Weights of a small GPT-style language model, trained from scratch on English Wikipedia.
Architecture: LayerNorm before each block, learned and rotary positions, no biases in attention or MLP, tied embeddings, normalized queries and keys.
Training: a variant of Adam for these matrices, 5200 steps.
Each number is 128 + 24 x the weight over its row's rms, rounded and kept within 0 to 255. Layers, rows and columns count from 0. The size above them is the row's rms in percent of the matrix's.

# layer 5 MLP down (transposed), 3072x768, rms 0.014, rows 1618-1686, columns 576-623
size [ 99 100 104  95 100  91 115  93  97 103  93  97  95 101  96  99  92  91  99 101  97 103  99  94 107 103 103  97 105  98  91  92 101  94 101 102 106 105  95  99 113 101 106  95  99 109  97 108  98  97  97 100 101 107 105  96  97  95  96 105 104  89  96  99 104 104  91  98  93]
[[138 139 167 107 187  97 110 166 168  75  96 145 122 135  88 127 142 159 141 134 148 106 101 155 100 129 169 103 123 149 138 187 125 111 139  75 145 157 143  85 119  96 163 168 144 130 148 134]
 [123  99 149 138 168  99 133 118  92 148 142 124 116  91 134 121 128 100 182  97 101 123  84 114 154 105 146 122 111 168 192 146 161  97 144 151 160 134 128 163 121 165 107 182  97 106 114  61]
 [137 130 132 144 119 131 194 161  98 121 157 128  99 160 101 174 135 116 111  92 125  91 116 139 122 120 165 118 119 144  94 123 146 104 129 131 158 106 142 161 125 103 126 135 126 130 102  90]
 [174 132  99 164 137 146 146 132 136 146 123 142 117 142 184 112 114 137  95 127 120 119  92 112  95 134 112 119 120 174 126 113 143 123 116 161 176 144 125 116 132 121 135 125 136  77 145 112]
 [149 113  96 113 137 105 117 130 117 102 150 182  98 136 114 119 110 118 161 112 137 106 148 149 132 109 154 151 129 188  79 180 160 171 144 158 102 148 145  91 147 136 139 118 153 119 144 105]
 [128 115 132 148 159 187 171 200 151 139 112 121 190 130 154  75 159 147 147 140 121  90 119  95 123  99 125 129 123  81  91 135 129 115 161 128  98 139 133 124 138 132 108 148 113 176 175 132]
 [117 117 152 153 120 120 129 163 105 145 154  92 134 135 114 191  90 108 164 141 117 125 153 152 153 141 116 158  78  97 168 157 123 123 126 115 116 156  89 147 174 126 114 151  91 133 115 141]
 [137 121 114 133  91  81 105 132 124 159 112 143 112 122 145 114 145 126 127 121 157 123 109 135 129 137 118 172  95 140 147 135 163 151 110 140 157 116 136 132 115 102 128 127 107 118 124  84]
 [173  95 169 114 147 122 119 140 125 123 110 124 145 140 128 169  99 113 102 109  88  53 121 124 109 150 134 137 117 161 161 130 136 184 127 133 106 124 133 147 137 151 138 121 124 105 178 117]
 [137 126 131 148  72 133 102 115 133 134 165  89 133  98 126 125 134 134 126 158 152 172  83  80 113 147 122 160 115 122 132 123 116 133 142  94 123 110 145 114 109 169 133 156 191 147 133 125]
 [ 81 117 128 143 162 140 114 134 115 112 147 127 126 173 118 126 145  92 142 153 130 119 132 150 104 146 119 123  71 175 149 157 118 122 175 159 146 101 128 133 153 148 144 155 135 137 134 154]
 [121 123 109  97 142 104 103 153 133 122 151 151 132 132 128 124 162  96 145 113 127 140 140 113 135 167 131 146 153 142  94 118 113 103 124  68 124 149 134 158 150 121  76  90 131 144 191 162]
 [112 114 105 108 135 109  97 159 107 116 156  85 140 119 163 180 102  86 125 137  71  90  55 148 169 125 128 159 108 120 122 123 161 135  98 168 111 171 130 110 124 175 124 110  96 123 128  80]
 [145 157 132 109 146 107 135 109  82 100 115 141 126  79 124 140 124 159 115 113  87 151 149 140 101 126 150 103 131 133 151 152 138 138  99 137 118 113 144 136 140 150  97 114  92 145 144 137]
 [134 140 153  99 128  99 133 145 132  98 126 125 118 113 147  92 102  93 164 149 104 159 171 110 140  87 151 102 195 105  70 151 112 130  96 124 115 153 109 177 129  89 127 126 143 113 125 136]
 [158  87 108 166 113 121 139  96 123 124  77 135 155  97 120 158 188 115 150 125 123 166 171 124 146 164 157 162 131 152 122 137 121 143 103 130 153 119 136 126 139 111  84 161 111 147 147  72]
 [ 87 113 138 134  97 108 120  82 113 133 114 156 119 105 142 126  83 132 158 122 120 127 124 127 116 118 118 116 132 146 130 100  86 127 196 117 123 131  88 112 154 121 144 138 101 122 164 124]
 [124 103 108  94 162 108 104 111 153 144 141 120 123 108 141  88 137 141 129 140 142  85 133 129 140 107 165  97 111 151 154 131 143 117  84 136 112 175 112 141 133 102  78 122 108 135 164 177]
 [125 174 160 120 120 108 106 115 156 145 111 127 120 100 138 159 108  88 100 175 134  82 152 104 144 113 156 119 111 147 146 153  95 154 160  92 146 138 131  65 152 117 116 123 118 114 110 152]
 [135 112 173 153 167  98 135 187 128 110 123 166 125 150 119  96 104 118 127 104 108 143 170 149 133 128 101 159 122 154 164 102 139 115 159 130  94 132 142 147 137  88 131 112 110 144 146 103]
 [135 113 137 120 140 142 121 143 177 146 119 171 168 115 112 167 117 109 159 144 114 136 134 120 108 111 109 107 139 182 109 144  97 165  52 137 135 138 111 117 140 104 130 106 141 119 140 140]
 [157 125 151 121 135 134 134 101 100 124 152 127 144 116 123 145 145 149 115 109 152 136 123  77 150 127 136 101 105 122 154 103 114 126 112 119 120 124 176 170 132 121 114 150 153 100  95 109]
 [143 165 124  87 132 133  84 134 129  87 137 146 109  87 148 124 102  78 139 131 157 126 103 126 127 156 148  75 131 134 134 131 123 133 147  94 126 144 139 141 107 103 141 161 143 147 144 125]
 [134 165 121 149 106 135 116 137 141 122 121 106 130 134  95 114  97 136 112 138  99 106 114 181 139 165 116 115 169 106 101 117 117 122 135 114 115 102 138 160 127 161 128 132 108 116 113 140]
 [ 82 154 127 152 116  88 172 147 141 149 137 122 154 167 142 108 100 116 107  97 122 146 142 105 149 115 171 129 139  87  68  95 159  98  91 178 105 172 117  99 135 153  84 124 120 155 136 145]
 [141 126 155 118 127 107  68 140 106 114 114 123 123 140 114 130 101 156 124 108 129 127 130 117 130 111 129 133 156 144  97 154 138 106 173 138 117 154 125 112 118 109 132 154 135 144 163 165]
 [134 151 154 109 122 140 135 131 105 129 122 103 155  81  92 141 113 118 120 124 131 122  68 147 119 148 178 113 142  70 106 100 129 136 117 140 159 115 151 103 103 130  93 145 116 123 158 144]
 [146 132 103 127 164 149 115 116 115  64 125 139 127 109 115 125 119 136 136 145 147  86 126  89 120  99 147 106 200 152 132 171 130 128 103 103 120 126  87 114 144 108 121 166 120 152 112 125]
 [110  81 126 170 124 139  72 130 134 129 147 142 143 192  96 139 124  90  76 117 135 135 153 109 165 126 142 127 126 146 195  89 111 121 112 144 110 130  95 124 113 141 124 107 115 119 133 106]
 [ 55 152 144 138 115 142 133 100 115 107 115  85 141 128 100 144 157 113 100 149 171 168  85 132 129 163 118 135 167 163 155 145 152 111  72  79 150  81 106 155 127 153  84 129 123 173 101 143]
 [117 118  74 116 119 141 152 147  83  98 121 156 114 149 133 121 136 162 134 160 164 157 117 154 119 129 119 138 137 114 111 131 168 147  88 148  92 114 114 184  64 150 143 116 108  98 154 157]
 [117 114 149 132  82 121 120 178  81 158  90 174 125 139 129 156 175  99 118  91 134 106 137 122  92 127 120 131  91 110 138 130 146 131  89 138  72 149 121 101 176 114  93 114 141 107 130 149]
 [106 116 159  82 112 144 128 156 151 113 124 149 122 100  90 162 114 166 154  83 116 107 142 148 114 154 155  93 155 127 197 138  65 131 113 155 151 151 134 154  97 125 138 118 128 116 139 141]
 [127 109 126 157 133 114 121 146 134  96 125 125 112 120 190 114 108 148 125 141 135 117 146 149 146 140 166  86 102 110 117 165 162 103 143 171 169  77 137 114 117 134 137 103 125 119  94 127]
 [148  95 147  96 166 116 143  86 134 147 142 116 147 126  79 110 141 157 104 160 113  46 123 141 151 133 157 170 138 199 133 159  93 144 126 149 110 156 145 107 131  96  90 150 130 140  88 122]
 [137 101 159  84 133 153  84  93 131 142 135 169 137 111 121 183 151 126 145 120  96  79 153 113 124  85 153 138 144 158  81 124 156 108  80 131 158 155  97 147 125 107 126 110 127 132 115  96]
 [138 153 109 162 117 131 128 101 149 135 165 125 118 113 188 105 112 143 121 131 132 129  98  92 146 103 143 156 133 161 152 118 135 140 153 136 182  65 126 172 165 117 125 102 143  93 147 130]
 [103  67 145 137 197 157 128  87 119 122 143 154 110 103 100 132 146 117 121 117  84 158 103 156 121  91 125 145  89 119 143 103 131  95  47  91 157 146 119 127  89 129 135 143 122  98  96 119]
 [144 135 142 141 131 151 117 153  97 130 143 107 119 121 119 150  85 147 101 168 162 128 114 127 134 140 122 115 139 151 145 148  77 124 133 108 148 146 143 109 124 163 132 150 103  87  99 138]
 [140 150 153 132 119 105 141 153 129 188 146 113 147 119 176 176  72  84 120 144  95 130 136 100 117 151 129 149 122 178 104 127 148 131 124 131 131 141 145 156 134 123 125 107 126 111  84 100]
 [ 68 125  92 155 120  97 143 100 142 158 110 118 141 111 133 150 163 131 121 121 153 153 147 133 153 132 118 122  84 173 122 103 106  93 104 140 171 113 161 142 156 146 141 129 119 105 157 127]
 [102 145 104 149 110 115 149 141 127 138 165 142 135 155 139 151 133 132 147 105  83 112 129  84 159 180 116 150 118 148 139 129 135 109 146 112 133 100 144 126 121 137 109 150 145 163 166 114]
 [114 121 143 107 170 106 149  91 120 127 155 145 147 112 120  88 129 123  88 125 133 142 128 176 157 126 142  93 105 125 152 110 131 184 169 123 101 126 130 146 138 145 115 107 116 134  92  94]
 [113 129 121 115 101 119 122 127 137 115 119 161 117 134 116 176 151 148 112 133 121 154 165 124 120 134 141 120 106 111 144  90 117 149 141 132 182 177 130 105 152 115 109 112 149 151 126 123]
 [103 133 104 122 143 106 134 160 137 104 182 145 155 138 162 125 176 178 134 125 102 152 129  85 146  96 121 120 148 149 149 120 145 127  97 125 122 170 162 159 136 159  77 133 105 176 103 192]
 [118 107 134 121 132 151 111  95 127 154 114 111  90  68 149 140 146 140  73 138 119 116 130 150 152 147 167 118 159 122 133 118 174 138 105 116 109 114  98 110 142 109  86 112 137 104 162 147]
 [134 148 131 132  76 147 127 137 154 131  80 122 120 149 162 141 138 139 122 122 137 128 158 108 120 124 110  92 121 128 110 137 186 157 134  84 111 101 126 141 150 160 140 146  94 140 117 176]
 [138 155 144  69 178 129 101 145 137 108  83 121 130 137 128 140 151 170 134 154  94 120 105  98 147 129 126 158 134 138 141 134 108 118 163 115 152 114 138 147 145 110 142 149 112 117 137 131]
 [144 164  80 128 173 146 133 130 129 155 170 152 150 125 115 154 143 142  97  86 143 132 162 154 143 160 134 123  91 108  98 122 124 140  68 119 131  90 150 166 117 108 142 126 112 123 167 136]
 [129 111 108 125 124 140 120 148 168 128 112 110 115 104  79 161 131 107 116 173 119 126 178 126 134 133 140 130 162 106 138 179 127 119 165 150 119 150 104  97 135 152  91 118 142 120 113 131]
 [149 126 117 135 144 135 154 105 113 127 127 129 117 134 146 134 115 148 146 160 181 131 169 128 141 126 156 139 131 112 130 133 106 153 111 105 126 101 139 138 150 115  93 152 159 107  77 129]
 [ 97 135 109 141 133 134 134 120  88 128 139 160 118 124 168  89 132 161 139 147 134  94  80 113 119 145 145 128 121 129 151 126 147  78 105  97 126 157  76 131 132 117 138 144 100 113 159 125]
 [ 93 123  95 127 144 128 107 152 147 154 118  97 135 131 151 204 151  88 108  94 116 114 122 109 173 119 155 106 111 117 149 110 133 105 123  97 113 168 174  56  59 149  74 122 121 133 108 155]
 [118 133 132 131 168 159 108 128 121 141 142 150 160  87 126 134 147 151 106 129 135 110  98 153  74 117  74 141 160 144 163 144 135 135 145 148  88  83 122 147 127 104 111 115 115 109 152 104]
 [131 132 127 154 118 129 114 123 117 144 126 130  95  99 144 138 119 100 172  93 132 154 137  81 133 124 114 145 108 179 119 149 115 116 142 117 144 116 153 100 125 117 119 146 108 136 119 125]
 [134 143 113 120 122 153 104 128 122 151  87 160 114 137 138 108 114 119 165 164 100 159 130  83 121 106 146 112 109 117 126 133 129 157 177 111 102 133 128 200 153 131 207 135 132 153 123 120]
 [129 148 145 137  96 140  90 103 144 109 132 133 148 144  98 111 102 119 149 113 109 161 127 116 140 168 141 114 131 108 169 111 109  96 142 131 117 142 104 159 139 120 120 165 140 162 142 136]
 [124  80 138 131 141 112 137 163 144 132 168 119  89 120 130 140  95 111 143  69 147 119 100 137 152 148  94 162 101 150 122 147 156 109 134 126 144 101 137 140 117 142 106 130 172 152 112 139]
 [101 147 124 139 108 110 148 130 127 151 142 128 138 130 146 132 109 145  91 153 144  75 123 108 106 165 115 159 128 142 152 131 117 125 111  97 139  95 143 107 164 141  72 112 111 160 130 177]
 [124  92 147 131 137  81 113 135 153 105  96 136 126 148 111 146  85 149 133 112 124 108 123 144 104 109 140 113 133 107 148 133 182 118 119 149 164 136 151 144 173  51 147  95 119 120 133 108]
 [131 117 135 117 185 119  96  93 130 187 190 135 113  92 147 160  87 140  91 155 116 109  96 126 103 122 166 113 142  98 143 146 117 179 153 115 123  95 164 131 171 120 142  85 129 100 123 147]
 [113 114 115  90 129 113 110 147 127 111 127 134 132 153  80 143 123 145 147 160 106 138  90 106 153 124 144 118 114 138 150  95 117 135 128 136 123 127 129 120 121 166 187 122 177 139 161 136]
 [135 151 115 158 157 140 121 154  72 193 129 146 107 122 156 133 156 109 117 132 110 159 116 121 122 120 117 153 141 143 115 137 113  83 136 145 100 168 115 117 159 111  94 148 124  97 132 143]
 [155 150 140 133  83 170  97 128 145 164 124 173 134 143 155 135 120 163 177 107 140 117 120 128 148 120 143 159 148 130 130 143 102 133 118 166 185 136 174 151 142 123 124  92 120 152  90 160]
 [144  95 135 109 115 138  68 123 120 145 137 102 115 141 112  92 128 118 156  98 120 170  92  80 137  75 193 141 150 162 108 132  96  93  92 154 120 117 140 201 161 133  95 126 152 109 142 112]
 [148 117 128 139 100 157 106 144 137 149 140 127 108 104 151 109 132 123  97 141  89 117 155 113 113 109 129 171 112 156 153 129 119 119 125 148 140 129 219 150 119  81 122 140 114 149 118 155]
 [117 131 113 130 156  83 120 179  69  94 117 126 129 121 118 118  95 105 171  93 144 159  91 125 113 166 136 159 142 121 138 160  79 111 151 124 141 130 139 145 120 137 115 119 108 121  83 115]
 [147 111 136 117 100 119 122 112  74 126 162 143 103 101 134 130 180 145 128 143 120 111 115  82 163 194 161 103 166 130 120 124 155 106 178 128 113 132 146 161 149 114 129 170 132 152 101 120]
 [150  85 103 140 111 135  81 140 156 144 126 109 124 101 162 139  85 117 148 131 129 134 160 138 134 148 143 133 178  94 163  98  85  99 103 152  71 134 109 149  89 154  81 107 118 113 141 112]]
# layer 5 MLP up, 3072x768, rms 0.0217, rows 1619-1687, columns 576-623
size [ 97  97  96 101  97 104  95 101 103  96 102  95  93  97  95  94  97 102 102 100  97 102  99 107  96 101  96 105  98  93  97  98  97 104 101 102 101  97 103 106 101 103  99 106 109  99 110 101 101  99  96 100 107 104  97  95  94  97 101 103  96  99  98 101 105  94 103 102  92]
[[177 136 131 175 120 149 112 136  72 112 139 106 146 105 126 108 120 116 107  89 191 129 120 158 149 150 166 101 128 140 109  92 103 132 121 111 101 114 128 101 131 150 106  87 134 151 105 164]
 [140 119 130 114 113 106  65  85 148  88 110 118 171 141 130 139  93 137 127 153 143 119 131 134 170 157 117 143 169 119 131 151 153 127 129 145 123  73 120 106 100 185 148 102 123 178  94 127]
 [144 143 148 128  99 164 113 137  87 147  96  63  85 121  93 145 173 127 181 118 170 113 113 113 130  83  82 121 123 101 119  99 116 103 130 157 125 145 123  92  84 110 166 168 179 131 129 117]
 [138 118 129 156 141  69 115 105 110  80 132  76 142 133 138 147 170 151  99  74 163 125 108 175 156  68 144 118  92 151 153 120 115 138 125 131 129 119 118 167  67 108 142 124  77 102 119 150]
 [126 143 149  55 156  97  92 109 145 157 150 122 145 117 140 118 113 106 119 173 129 126 121 105 153 136 198 113 139 134 130 148 143 164 110 116 107 123 125  94 135 134 133 151 143 119  99 149]
 [118 123 130 124 121 100 153 104 143 100 115 150 117 108 125  86 155 136  98 124 129  98 124 141 148 135 145 112 148 138 146 126 115 139 133 156 172 128 122 135  93 104 144 128 143 164 129 142]
 [157 134 117 114 111 115 158 125  95 130 132 114 115 117  81 134 125 190 123 156 113 145 132 132 121 175 157 146 112 141 153 121 180 145 144 139 111 160 160 107 124 162 148 126 160 135 104 151]
 [101 137 130 109 172 159 152 140  75 144 115 126 129 106 121  86 124 169 170 117 173 101 121 112  99  93 155 125 153 102 116 140 135 120 144 131 127 136 120 113  79 135 156 145  85 120 122 158]
 [145 143 117 162 100 118 105  96 166 126 147 116  91 137 103 162 102 100 151 119 115 130 129 116 168 114 136 185 121 150 139 100 123 102 131 113 102 133 156 116 138 114 105 108 138 117 104 121]
 [161 163  98 136  94 146 166  88 127 164 128 146 128 128 146 120 149 151 159 120 123  84 167 158 104 175 135 136 126  82  89 106 100 157  97 140  84  95 136 141 130 152 127 132 102 160 128 128]
 [137 111  83 130 139 117 129 127 110 124 118 141 128 104 138 120  80 138 124 163 158 161 135 130 119  92 144 164 112 158 129 137 122 115 128 126  95  80 158 141 137 163 140 138 117  80 124 128]
 [146 151 122 179 143 132 178 124 147 132 116 143 126 140  79 122 136 183 155 132 150 156 112 129 132 113 131 108 120 153 116  91 104 105  92 168 177 137 145 153 147 122 142 125 154  76 103 124]
 [138 136 108 141 137 136 123 116 135  97 116  91 165 130  76 170 128 131 127 158 116 134 129  95 131 132 134 140  98 131 126 131 141 100 171  79 131 133 149  83 127 107 166 132 143 120 121 149]
 [149 132 142 142 115 142 143  92 132 107  95 143 109 108 104 147 135 142 117 109 151 126 138 130 126 148  98 105  97  93 137 117 114 120 167 134 146 108 147 128 138 123 111 104 154 135 143 101]
 [117 121  93 122 144 138 163 166 151 114 127 130 112 144 117 120  89 103 121 124 118  92 108 121 177  86 113 150 134  95 124 135 129 192 162 118  78 147 116 118 118 158 194  70 176 147 107 109]
 [139 107 102 143 129 139 122 125 123 128 144 114  88  76 113 138 140 122 121 134 132 168 140 119 134 118 105 133 125 139 133 133 117 116 111 133 111 134 153 135 143 166 113 119 135 158 134 131]
 [142 118 178  97 155 165 118 132 106 100 129 175 111 114 117 180 103 119 118 128 123 121 126 105 141 151 129 122 131 133 124 125  99 145 177 158 146 132 143 108 160  94 129 119  82 125 140 110]
 [ 92 106 134 149 169 105 150 120 134 147 132 115 128 136  92 106 153 155 151 136 137 119 103 128 123 162 121 147 130 116 119 142 144 105 123 111 124 124 170  92 135 161 152 141 118 193 101 125]
 [136 141 100 145 104 135  91 113 126 114 124  95 158 128 143 155 108 113 144  66 124 151 131  83 134 122 119 127 142 180 106 162 137 104 104 139 130 155 126  95 166 136 136 133 121 144 116 166]
 [107 158 132 129 140 185  92 133  60  93 127 112 111 119 101  89 133 137 114 127 178 132 131  95 109 109 164 132 150  73 138 113 156  97 112 107 115  82 153 182 109 151 158 117  89 152 100 103]
 [122 101 160  98 148 118 134 138 130 157  92 111  81  96  95 130 108 153 127 121 170 131 121 143 128 136 124 135 129 120 145 105 150 138 130 142 134 124 108 145 125 183 143 115 120 122 157 157]
 [ 94 105 180 112 104 132 166 132 130 121 116 140 123  94 109 117 136 160 146 108 139 135 117 111 157 126 114 184 154 114 152 177 115 127  79 121 152 125 157 121 112 119 137 142  91 128 133 164]
 [137 152 138 117 163 122 126 151 107 115 167  93 139 125 109 175 142  99 169 137 122 147 118 124 135  98 140 181 131  95 102 128 125 145 135 154 130 177 152 121 137 131 150 103 151 151 138 147]
 [120 107 137 129  98 102 145  90 104 114 134 124  93 110 172 109 206 157 143 125 154 114 149 111 140 121 129 173 151 109 143 118 110 147  94 162 132 130 143 164 172 108 154 114 122 166 115 104]
 [129 156  88 136 173 185 197 114 149 121 166 148 144 142 119  94 123 106  98 119 130 124 140 121 126  70 146 118  78 126 121 147 148 130 103 102 119 126 153 138 131 122 146 102 137 155 104 100]
 [168 180 105 147 115 107 149 151 138 129 159 109  78  93 137 129 131 161 100 117 137 117 139 137 181  97 117 123 121 150 135 133  99 126 138 147 132 128 177 143 109 114 126 132  81 119  87 162]
 [149 139 166 106 118 128 104 136 124 179 125 135  97 141 146  87 113 112 143 123 143 122 137 140 120 179 140 144  99  89 133  96 129 133  98 128 160 140 121  82 130 151 127 112 169 122  94 153]
 [152 103 112 100  91 130 128 139  84 116 115 126 134 134  92 131 115 126 112  94 134 137 131 144 156 106 131 100 129 149 131 153 170 107  93 141 135 162 178 111 115 123 196 124 138 158 157 151]
 [141  95 112 125 131 139 119 103 106 129 127 145 123 134 133 126  97 129 116 175 182  95 109 171 139  97 116 118 160 153 113 139 150 135 130 132 114 123 125  93 121 152 151 130 121 119  85 116]
 [165 121 129 136 173 119  57 126 133 143 144 103 103 119 105 125 125 124 129 128  97 108 135 154  98 134 131  68 117 157 111 132 119 117 123 114 196 125 126  66 161 133 116 136 140 131  86 137]
 [135 136 152 163 142 158 120  78 147 147 112 146 112 100 116 142 114 101 156 140 129 133 129 127 180 137 104 129 103 107 126  73 115 137 139  92 129 157 123 123 111 132 121 114 111 144  69  98]
 [134 126 196 175 101 141 132 121 135  79 126 134 147  98 117 107 120 150 138 146 135 102 134 117 135  91 167 133 116  89 138  68  93 143 142 140  75 117 137 123 110 122 132 161 159 144  76 129]
 [162 178 109 127 164 140 138 100 187 107 118 140 114  93 155 137 173 152 119 139 139 162 120 120 112 120 119 171  87 103 157 167 110 148 110 141 119 129 117 141 137 147 114  97 166 142 118 122]
 [147 111 109 145 140 152 112 140 132 115 133 122 124 127 105 153 147 151 129 100 120 107 115 130 144  94 149  82 139  89 100 132 153 114 129 161 128 112 143 103 110 134  98 174 147 135 151 102]
 [ 86 148 126 136 165 158 149 120 126 142 115  86  56 104 120  93 157 123 158  62 146 142  94 168 153 154 112 156 124 192 148 160 171 145 110 123 156 122 162  79 170 159 159 117 101 103 123 172]
 [148 145 101  89 145 120 125 129 127 142 107 137 123 144 112 124 160 139 148 106  91 111 106 121 131 165 161  97 108 126 147 105 150 112 162 169 121 120 194 139 128 166 145 157 141 122 105 135]
 [162 144 136 141 144 105 118 140  83 149 141 100 136 117 152 135 118 155 144 161 130  95 159 169 146  86 122 130 152 130 124 103 137 115 124 164 114 148 134 128  94 132 131 168 151 104 148 174]
 [146 165 183 105 130 151 129 137 118  91  95 130 142 139 175 145 148 156 145 112 144  85 115  80 141 129 139 100 125 128 129 133 146 157 145 110  80  98 144  94 111 135 169 144 127 140 143 123]
 [146 117 186 106 101 114 138 102 111 110 119 103 109 165 115  83 151 157 154 156 144 113 123 108 110 131 164 142 104  77 148 134 132 150 155 108 126  82 120 154 100 154 176  97 111 121 103 154]
 [181 162 109 143 130 178 145 102 100 126  94 141 122 132 132 166 118 137 153 115 156 140 150 117 157 121 141 114  60 117 138 126 140 122 136  95 141 125 131 113 167 125 105 144 105 137 102 126]
 [165 124 129 148 129 132 138 149 139 144 123 113 147 135 138 126 139  99 125  92 140 129 103 160 158  64 109 133 138 105 128 107 141 145  92 151  98 161 155 114 140 165 126 151 133 142  81  92]
 [129 141 122 105  82 185 106 113 164 165  99  84 107 110 151 139 106 129 140 104 125 129 135 121 149 123 123 112 121 176 125 134 144  60 136 148  92 121 129 127 131 136 143 119 175 119 141 136]
 [138 111 124 113 114 159 123 129 125  98 111  98 166  94  95 137  93 154 136  88 153  93  93 115 173 130 187 109  85 112 101 120 135 103 149 155 165 105 167 123  88 125 202 112  86 136 120 116]
 [134 118 143 160 154 140 124  89 125 119  77 147 109 122 104 107  89  96 122 145 142 170 148 142  81 136 135 136  79  82 153 148 134 138 131 100 151 106 167 151 107 106 129 144 147 146 111 109]
 [156 135 155 116 128  97 125 129 126 128  99 147 118 126 161 112 122 140 148 153 124  99 134 169 118 104 104 126 140  74 106 126 126 178 134  71 169 164 117 154 123 149 137 130 133 137 146 121]
 [132 125 104 141 113 181 129 141 137  88 155 106  89 141  92 162 111 112 126 149 134  91 157 143 184 176 143 170 135 116 101 105 101 122 106 103 142 165 120  75 124 130 121 134 138 149  83 138]
 [134 158 127 135  86 134 169 131 113 126 100 142 143 135 110  88 113 160 163 131 126 138  86 126 122  65 164 133 149 142 110 142 184 126 154 137  97 140 166 165 151 129 167 121 170 148 111  81]
 [ 94 134  76  79  76  90 105 148 192 121 103 116 118 108 129 107 170 125 141 103 160 107 113 165 129 112 156 140 106  97 161 160 124 142 112 123 112 132 110 155 140 157 120 113 149 137 156 130]
 [140 134  82 152 138  97 147 119 100 114 124  83 147 131 131 114 108 136 133  89 128 133 117 189 171 123 138 118 142 115 139 141 130 163 121 104 149 145 119 108 150 136 130 136 141 153 134 129]
 [136 108 102  98 136 126 131 145 137  68 144 109 120 127 139 126 126 107 119 145 140  83 136 139 116 147 152 162 126 118 134 121 103 158 119 132 148 201 161 104  60 142 140  96 136 127  79 118]
 [169 116 133 115 129 160 131 104 142 135 135  93 117 120 104 176  66 116 117 118 100 121 124 127 156 144 134 109  83 147  85 137  89 125 134 124 102 120 139 107 133 167  94 100 154 166 123 145]
 [132 124 114 119 137 137 129 132  95  88 137 146 133 132  92  85 157 138 156 136 142 139 130 167 127 175 103 138  93 145 135 149 133 129 112 141 115 101 131 133 141 102 147 172 124 117 157 139]
 [132 103 156 101 131 156  91 145  99 161 104 106 104 128 120 135  90 116 147 132 126 140 136 156 167 129 123  98 163 134 154  80 111 132 127 153 149 149 155 171 173 178 156 131 160 124  93 128]
 [119 128 116 112 163 156 160 152 130  58 106  78  77 145 159 104 169 185 125  82 141 131 101 150 136  88 103 165 103 114 112 120 111 140 153 107  92 123 136 135 152 108 153 139 142 144 148 126]
 [165 123 128 116 134 100 141 106 124 118 157 130 100 116 123  98 159 146 110 122 155 127 119 135 152 100 120 140 127 173  95 135 154 106 175 104 134 114 131 132 102 154 118 108 124 157 126 158]
 [102 181 106 185  86  90 129 100  94 118 128 152 111 122 119 124 100  93 155 118 131 120 134 130 145 102 131 107 109 122  75 156 112 135 132 123 117 122 124  71 131  91 123  93 134 118 147 128]
 [134  81 160 165 119 127 109  94 125 110  97 128 116 114 128 133 116 151 100 157 125 136 110 145 126 123  99 113 146 124 177 129 155 167 118 154 173 118 101 127 190 138 117 140 105 125  93 142]
 [123 138 116 122 151 155 132 147 153  98 120 128 102 139 111 120 136  73 128 122 119 116 131 135 120 118 168 155 143  58  96 152 158 154 110 168 144 150 123 134  96 142 123 128  90 141 128  79]
 [154 151 128 137  96 109 155 135 102  78 171 137 138 106 103 100 131 144 131 109 143  72 111 112 129 109 121 136 140 109 127 121 115 117 105 106 137 117 110  84 127 159 124 168 118 157  91 125]
 [121 139 107 126 126 124 121 119 167  55 102 151 106 111 141 112 127 128 178 139 148 131  99 131 151 118 105 134 164  92  87 152 140  86 117 109 143 185 153 172 134 106 107 163 132  90 112 149]
 [149 150 139 133 114 116 135 116 103 140  81 144 111 111 136  88 123  87 131 124 110  96 141 113 145 136 125 100  75 119 136 145  92 120 110 102 130 154 135 134 106 123 105 111 113 169 117  96]
 [130 111 150 182 122 120 121  93 113 101 120  91 196 119 127  97 156 149 122 120 136  90  77 133 146 123 146 126 126 131 115 117 149 148  72 134  90 172 135 136 112 181 145 114 160 148  21 106]
 [144  82 102 133 119 103 144 106 145 128 188 141 163 144 137 157 131 132 128 129 122 115 134 158  96 115 119 122 144 169 142 161 157 153 102 106 137  98 127 137  95 129 126  91 147  97 139 152]
 [157 159 122  98 140 123 134 131 115  65 112  99 127 143 154 143 141 112 137  97 125 146 153 158 131  75 158  99 153 118 136 149 149 112 128 153 152 156 150 128 142 161 147 113 104 155 118 145]
 [139 114 141 177 108 106 118 144 100  84 125 134 109 140 142 100 134 132 150  74 145  94  85  95 145 127 125 142 109 111 112 101 153 142 130 102 114 120 142 168 105 101 104 161 170 151 108 174]
 [134 136 115 156 148 141 123  88 138 141 121 123 137 117 114 180 122 173 112 138 117 129 147 137 144 112 163 110 106 123 113  49 134 135  93 131  94 108 135 112 159 179 144 165 105 147 173 142]
 [134 142 170 119 105 121 156 142 136  99  96 138 143 105 146 110 134 122  95 151 133 136 140 113 132  58 144 100 127 111 122 120  92 153 107 138 117  83 100 143 138 149 151 111 134 104 146 106]
 [ 95 134 122 159 162 150 114 155 113 136 137  77 125 109 107 126 163 136  99 101 115 124 100 171 135 118 130 122 132 164 120  69 172 133 129 125 173  99 145  85 128 125 159 131 135  89 140 155]
 [148 167 114  98 109 123 120 130 116 130 121 157 135 114 185 142 117 141 154 128 135  67 127 150 167 144 122 148  93 134 123 141 173 173 167 109 125 130 134 134 165 152 147 157 168 115 109 127]]